python train.py --bias="none" --optimizer="muon" --decay_shape="cos"
Each number is 50 + 12 x the weight over its row's rms, rounded and kept within 0 to 99. Layers, rows and columns count from 0. The size before them is the row's rms in percent of the matrix's.

# layer 3 MLP gate, 1344x512, rms 0.0613, rows 0-25, columns 128-255
090:36 56 46 54 41 51 36 44 46 52 65 48 56 20 35 64 72 67 46 47 45 44 60 55 60 68 57 40 44 55 62 55 48 42 46 54 73 24 51 48 51 49 52 57 49 64 33 53 56 36 42 53 49 43 59 46 82 42 46 61 54 26 37 53 71 43 55 39 69 39 26 68 62 57 73 49 55 53 63 70 62 38 53 50 77 25 56 36 68 66 52 58 29 30 63 51 49 44 51 60 56 53 78 64 15 45 48 38 43 37 28 44 50 80 40 68 44 62 52 44 53 48 48 73 47 58 42 40
102:47 68 54 39 35 49 50 61 62 51 71 59 37 54 57 46 54 47 59 79 68 59 40 47 39 62 33 55 53 47 59 41 41 41 66 38 59 39 73 31 59 70 60 39 36 50 67 73 55 61 56 39 47 57 44 65 61 43 47 63 76 40 51 50 41 43 32 55 41 43 47 56 62 50 58 43 34 56 57 44 65 60 42 50 46 50 57 25 59 58 55 35 55 54 81 56 76 53 54 68 47 54 50 62 54 55 59 31 33 59 61 75 54 55 53 44 68 51 61 61 40 40 67 70 47 30 55 57
085:53 71 47 26 61 50 44 47 57 60 57 68 55 46 51 45 52 53 34 53 24 49 54 35 54 32 63 55 48 64 59 47 54 49 42 55 69 54 24 49 47 48 40 43 58 54 64 53 51 54 68 61 40 51 40 46 54 47 40 49 64 37 43 44 58 53 51 48 48 33 47 48 34 48 69 41 64 37 53 64 55 46 65 60 63 72 40 56 34 58 41 35 41 36 52 47 74 38 63 55 44 60 64 28 39 49 56 38 66 36 35 45 53 57 47 47 50 37 44 47 58 44 27 49 68 55 25 46
107:72 57 40 37 44 48 45 42 41 55 36 51 48 46 61 29 43 64 58 38 32 68 52 42 52 44 56 73 46 42 45 27 51 62 52 53 50 52 54 44 56 58 46 35 32 41 57 34 33 46 23 35 58 52 56 68 55 65 56 47 70 77 46 57 54 65 56 47 48 59 52 51 50 53 37 62 54 62 62 55 78 67 65 63 55 50 42 52 69 67 50 59 53 57 34 53 47 45 46 36 44 47 53 52 73 73 32 63 73 48 47 48 53 46 52 47 52 49 48 65 36 32 50 55 66 44 55 28
099:47 63 49 35 51 53 35 51 72 49 81 50 42 52 47 66 48 63 52 43 54 45 60 53 66 51 53 67 29 54 34 55 55 32 41 39 46 37 52 73 63 29 28 67 69 54 36 56 48 57 53 49 43 52 22 56 55 58 46 56 54 48 40 54 53 57 44 66 55 41 57 45 45 47 57 43 31 53 42 50 56 42 34 64 46 33 44 48 47 48 33 49 40 56 30 37 57 57 44 39 57 72 49 44 35 52 53 66 53 65 60 45 56 51 64 53 29 54 50 39 34 46 39 55 53 53 46 27
096:54 50 53 61 47 46 38 42 42 50 45 32 27 36 58 49 53 21 48 43 38 63 41 69 44 58 35 49 51 20 37 51 38 51 29 46 35 47 68 50 47 66 61 34 58 65 59 37 48 58 49 50 57 42 74 43 27 44 61 28 64 28 26 74 50 46 52 49 62 46 51 63 63 36 53 63 45 29 54 39 46 56 54 41 40 42 51 58 46 51 16 61 69 34 36 24 41 69 46 42 27 67 50 55 24 43 41 50 53 55 46 38 38 42 54 44 58 64 40 49 62 46 53 38 10 34 65 34
093:52 71 56 69 54 64 65 49 44 50 28 61 44 47 53 35 51 57 57 47 58 51 40 61 27 64 58 51 69 49 66 27 38 56 65 65 55 45 50 22 60 62 42 39 41 47 47 31 20 56 58 32 65 65 59 68 45 54 65 60 58 36 45 50 47 47 47 54 56 31 51 51 38 52 41 42 68 79 56 42 59 36 47 43 54 46 74 58 59 61 51 41 56 44 57 43 42 53 39 56 55 69 52 62 29 52 50 58 51 51 46 52 59 72 57 37 67 40 50 34 53 64 61 43 74 50 33 54
094:53 37 53 44 44 50 68 54 42 46 41 43 55 29 47 33 49 14 68 47 59 51 69 67 33 30 57 34 54 59 46 32 42 65 47 55 38 51 48 61 37 64 41 49 52 48 38 33 36 44 65 51 30 50 44 65 59 52 62 32 48 45 40 37 16 49 31 57 51 26 37 84 35 52 46 43 47 57 44 45 37 56 34 49 49 62 44 34 40 55 74 48 62 28 48 53 54 52 41 50 50 41 55 78 55 39 31 40 40 51 61 52 36 33 40 54 31 46 43 54 49 52 58 63 40 42 44 54
084:57 41 71 62 36 51 35 75 61 52 65 33 41 47 28 54 56 27 64 65 47 59 49 41 35 58 50 60 52 54 59 66 46 69 62 72 39 57 73 35 82 44 44 25 66 28 52 31 48 42 65 70 51 49 66 58 34 37 49 47 60 35 56 46 67 42 77 60 58 63 55 67 69 56 58 34 57 65 62 38 36 49 44 48 46 67 65 65 44 53 63 49 61 66 33 40 49 41 64 50 54 26 49 30 55 42 53 43 36 46 36 44 57 60 27 74 54 58 31 49 59 31 30 47 64 43 64 56
125:75 38 44 36 58 47 41 42 31 41 81 39 38 54 52 40 37 57 40 50 37 46 67 34 50 47 38 21 52 54 47 63 76 43 30 61 62 24 38 75 60 23 37 66 52 38 45 51 55 58 61 44 53 17 47 46 49 41 54 33 50 51 45 45 48 41 63 34 48 50 61 53 25 48 65 58 69 43 51 65 53 54 44 58 63 39 38 42 33 50 45 36 42 41 41 44 48 79 45 44 61 62 66 48 35 35 57 48 56 46 67 53 46 39 64 54 76 48 55 54 51 66 54 52 49 33 50 57
099:64 48 57 40 41 49 39 42 62 44 29 52 61 42 43 36 66 50 54 46 80 49 51 45 50 75 46 60 29 45 55 68 46 55 45 61 46 61 49 71 45 58 44 64 45 51 69 45 53 65 62 76 58 72 84 57 60 63 59 38 31 51 76 43 50 47 58 50 54 56 64 56 34 55 60 49 53 63 50 57 50 55 75 66 71 39 48 44 55 36 40 41 47 52 53 44 50 71 56 60 37 50 41 62 25 40 58 46 52 59 49 32 50 47 42 31 59 47 50 55 61 77 52 42 45 58 51 50
095:51 54 40 34 45 42 39 47 56 19 70 46 54 56 60 46 45 49 52 63 56 38 57 50 25 58 48 53 71 55 56 34 56 51 31 30 33 39 65 44 29 45 40 54 50 49 47 51 26 47 45 49 36 32 46 57 57 47 44 48 61 36 38 46 68 60 48 55 59 68 51 39 41 45 37 56 55 54 61 40 80 56 49 42 58 66 49 61 68 48 56 62 53 52 26 49 31 26 50 57 41 56 53 62 57 44 34 46 65 45 48 38 51 61 35 47 71 55 61 73 36 52 61 43 47 67 33 34
090:78 60 52 39 52 66 59 67 41 57 48 38 47 41 47 67 49 66 45 57 46 54 54 51 40 54 53 70 59 45 55 38 62 34 59 45 32 39 43 40 64 47 60 54 70 38 58 60 34 67 34 35 22 39 58 37 52 56 48 49 61 52 23 77 40 68 74 57 39 64 41 58 42 50 52 59 58 53 35 48 26 49 30 70 44 20 49 48 44 52 31 43 73 35 32 28 57 51 49 45 66 65 51 44 28 53 62 23 55 48 46 31 64 65 47 57 56 44 67 25 36 49 56 57 56 26 46 61
091:46 29 53 44 41 70 45 48 35 57 33 68 45 36 44 55 62 41 51 56 64 65 38 39 51 42 53 48 48 38 69 51 42 47 39 34 36 58 53 55 69 33 53 33 41 50 46 46 51 45 31 77 75 63 31 48 55 68 40 35 36 22 55 47 44 45 32 54 62 52 31 52 53 74 52 59 54 47 51 59 39 39 61 61 38 51 44 43 81 85 30 54 56 46 44 48 23 36 47 41 29 54 34 34 41 41 40 52 56 54 64 40 54 52 62 50 58 52 54 42 36 41 41 38 59 46 63 50
089:46 51 60 49 58 70 46 43 45 42 49 64 32 55 51 65 73 58 60 74 44 62 49 43 43 59 44 52 63 51 61 49 38 64 42 41 78 51 46 37 43 75 51 36 54 54 51 48 85 56 48 66 39 64 45 66 52 40 80 43 26 47 55 44 58 44 48 56 53 35 41 84 48 47 60 45 65 41 58 39 71 44 36 35 44 34 40 65 64 33 41 55 57 70 42 55 47 56 50 41 41 52 42 49 61 50 36 51 47 60 52 47 60 49 56 47 37 47 49 56 59 48 47 54 59 53 41 50
093:48 34 54 52 53 50 56 37 54 44 41 39 26 62 45 65 45 58 44 70 47 53 63 44 59 61 50 50 44 61 61 39 40 46 48 21 53 61 59 73 75 31 59 59 42 51 34 82 58 63 42 55 35 51 47 47 65 69 63 46 50 41 61 36 62 49 49 62 37 32 50 52 40 56 59 44 24 58 46 45 50 49 43 53 50 64 76 51 59 51 70 46 22 50 43 52 56 66 50 66 45 57 77 46 59 59 41 40 55 62 45 56 51 57 59 54 56 65 35 14 65 39 67 43 57 58 72 48
103:49 51 55 33 68 39 52 50 54 55 40 70 62 70 60 57 70 68 53 35 51 60 69 68 47 64 72 43 56 43 41 66 52 40 65 62 50 39 52 60 41 48 47 59 67 39 54 42 64 64 44 41 36 42 62 43 53 57 45 44 66 44 66 40 65 50 60 37 55 43 64 62 42 63 48 59 19 57 55 45 31 49 29 42 37 60 35 38 65 47 62 53 48 56 50 47 55 40 56 38 43 50 44 54 33 53 47 59 59 52 41 54 38 44 38 38 42 44 81 29 49 49 56 48 48 51 54 53
096:60 39 56 48 73 67 51 49 58 55 65 54 54 43 40 47 59 57 43 41 75 50 47 47 35 65 35 39 58 28 61 69 46 60 41 36 49 37 52 54 56 43 44 53 52 62 52 73 53 43 60 51 69 45 45 52 69 33 34 65 52 67 41 52 56 58 39 46 68 62 56 66 61 46 29 48 31 46 58 42 42 35 66 50 14 40 48 61 48 53 30 45 56 55 59 58 35 58 36 38 37 54 38 33 45 22 46 39 51 49 31 61 49 46 65 59 52 76 58 42 28 45 37 67 41 64 47 50
093:49 67 68 43 56 63 70 53 32 56 49 62 38 35 55 37 52 52 40 35 59 63 60 55 54 56 47 63 36 51 47 62 58 54 41 50 65 51 55 32 45 66 39 34 62 31 52 47 59 60 50 50 53 33 42 49 55 50 63 64 44 52 60 48 49 46 43 43 52 58 41 28 49 52 51 32 44 36 62 34 63 69 66 43 40 62 38 53 41 52 65 53 42 36 70 41 54 60 69 38 43 53 56 31 77 65 57 54 37 45 45 41 57 62 36 54 58 49 55 53 49 25 53 48 42 61 32 65
099:65 83 44 45 37 48 66 55 63 55 54 59 56 40 57 55 50 29 67 65 63 40 50 33 34 51 38 61 43 43 57 27 65 48 55 48 45 52 58 49 57 40 51 59 39 42 73 43 56 59 48 59 41 73 51 52 61 39 77 55 65 50 54 63 64 58 48 40 59 43 47 40 65 43 36 23 44 71 71 65 48 57 32 45 65 48 48 64 54 48 44 59 65 59 41 43 61 62 34 32 49 70 60 49 46 53 56 39 47 31 48 48 43 20 52 42 74 67 39 42 65 42 30 57 46 35 44 26
089:61 41 48 67 36 43 44 63 50 51 36 73 38 65 56 61 57 61 56 56 47 55 44 59 53 52 52 48 44 50 32 37 58 57 36 40 54 58 36 58 26 34 69 44 53 58 49 40 70 76 56 45 27 33 47 57 43 45 68 72 47 47 46 35 45 36 48 62 54 46 45 47 44 65 33 56 58 47 62 40 69 58 68 47 36 35 59 65 27 30 36 52 32 49 44 59 36 48 54 53 55 29 42 67 48 36 48 47 55 33 43 42 68 48 62 45 63 48 49 47 67 80 50 43 46 47 62 37
101:60 75 59 77 31 31 41 61 52 45 42 58 37 54 43 64 54 54 52 54 71 52 51 65 55 53 71 41 42 52 43 68 67 53 61 65 63 66 37 53 59 59 57 49 41 44 47 52 52 41 58 50 47 56 36 54 45 30 62 73 39 41 35 63 44 54 36 38 26 37 34 50 61 46 29 52 30 64 47 46 37 44 55 54 53 41 53 35 50 35 51 50 55 48 28 35 47 54 50 51 47 29 52 45 47 35 57 59 62 40 47 33 40 57 74 40 29 50 55 49 42 61 52 66 52 39 64 39
100:53 67 40 55 71 62 53 60 60 46 59 50 50 62 49 56 28 62 40 49 37 59 57 57 64 53 70 56 45 43 38 60 21 51 70 50 12 75 40 53 52 57 46 56 57 50 55 57 46 64 42 71 62 55 46 47 71 15 51 47 35 47 55 55 50 53 42 45 51 73 61 47 59 38 35 52 52 60 39 54 77 55 37 43 47 72 34 45 72 52 26 95 56 44 54 40 53 71 63 31 45 54 37 42 56 52 38 76 42 49 41 73 60 30 69 65 50 40 56 62 53 48 70 56 65 40 58 47
095:47 52 47 49 33 44 47 37 46 54 27 46 34 63 43 47 47 29 72 53 45 32 68 72 64 48 32 52 49 69 56 34 39 73 71 53 48 53 39 65 47 39 78 44 54 62 45 48 42 59 45 34 60 53 54 64 45 48 59 62 48 62 42 62 39 59 22 45 47 45 52 49 49 43 66 42 18 52 39 47 55 40 48 38 29 44 47 34 52 51 48 53 43 61 31 46 63 53 44 38 55 49 62 38 67 52 49 58 51 36 30 29 23 45 45 24 46 46 44 55 78 40 37 42 57 37 73 42
102:40 50 67 74 41 40 54 30 60 34 73 41 67 41 53 32 31 37 53 47 63 43 34 46 56 56 48 52 59 47 63 40 61 51 27 39 36 74 52 52 45 48 36 36 52 34 38 56 49 45 51 64 48 43 52 59 51 58 53 62 47 50 48 63 40 79 60 74 63 77 29 56 40 37 60 48 50 61 52 35 55 49 37 36 65 54 60 31 43 62 41 52 31 55 40 65 41 58 45 57 50 19 46 42 54 32 86 72 50 52 44 38 45 56 23 32 36 57 57 38 33 49 52 49 37 59 51 39
102:51 47 59 22 54 61 33 60 48 50 59 65 53 59 32 31 48 43 45 57 31 35 78 42 45 66 45 59 26 51 36 55 45 41 64 58 55 59 57 55 43 58 54 36 26 45 29 44 59 66 56 64 34 66 59 51 61 44 44 61 41 53 42 31 42 42 53 36 39 54 37 50 45 51 60 69 56 44 44 58 51 46 64 49 75 37 37 46 66 49 48 46 50 28 51 48 53 76 61 59 68 72 16 53 45 43 62 31 49 69 65 39 56 48 50 56 55 51 65 61 54 34 43 38 61 56 46 49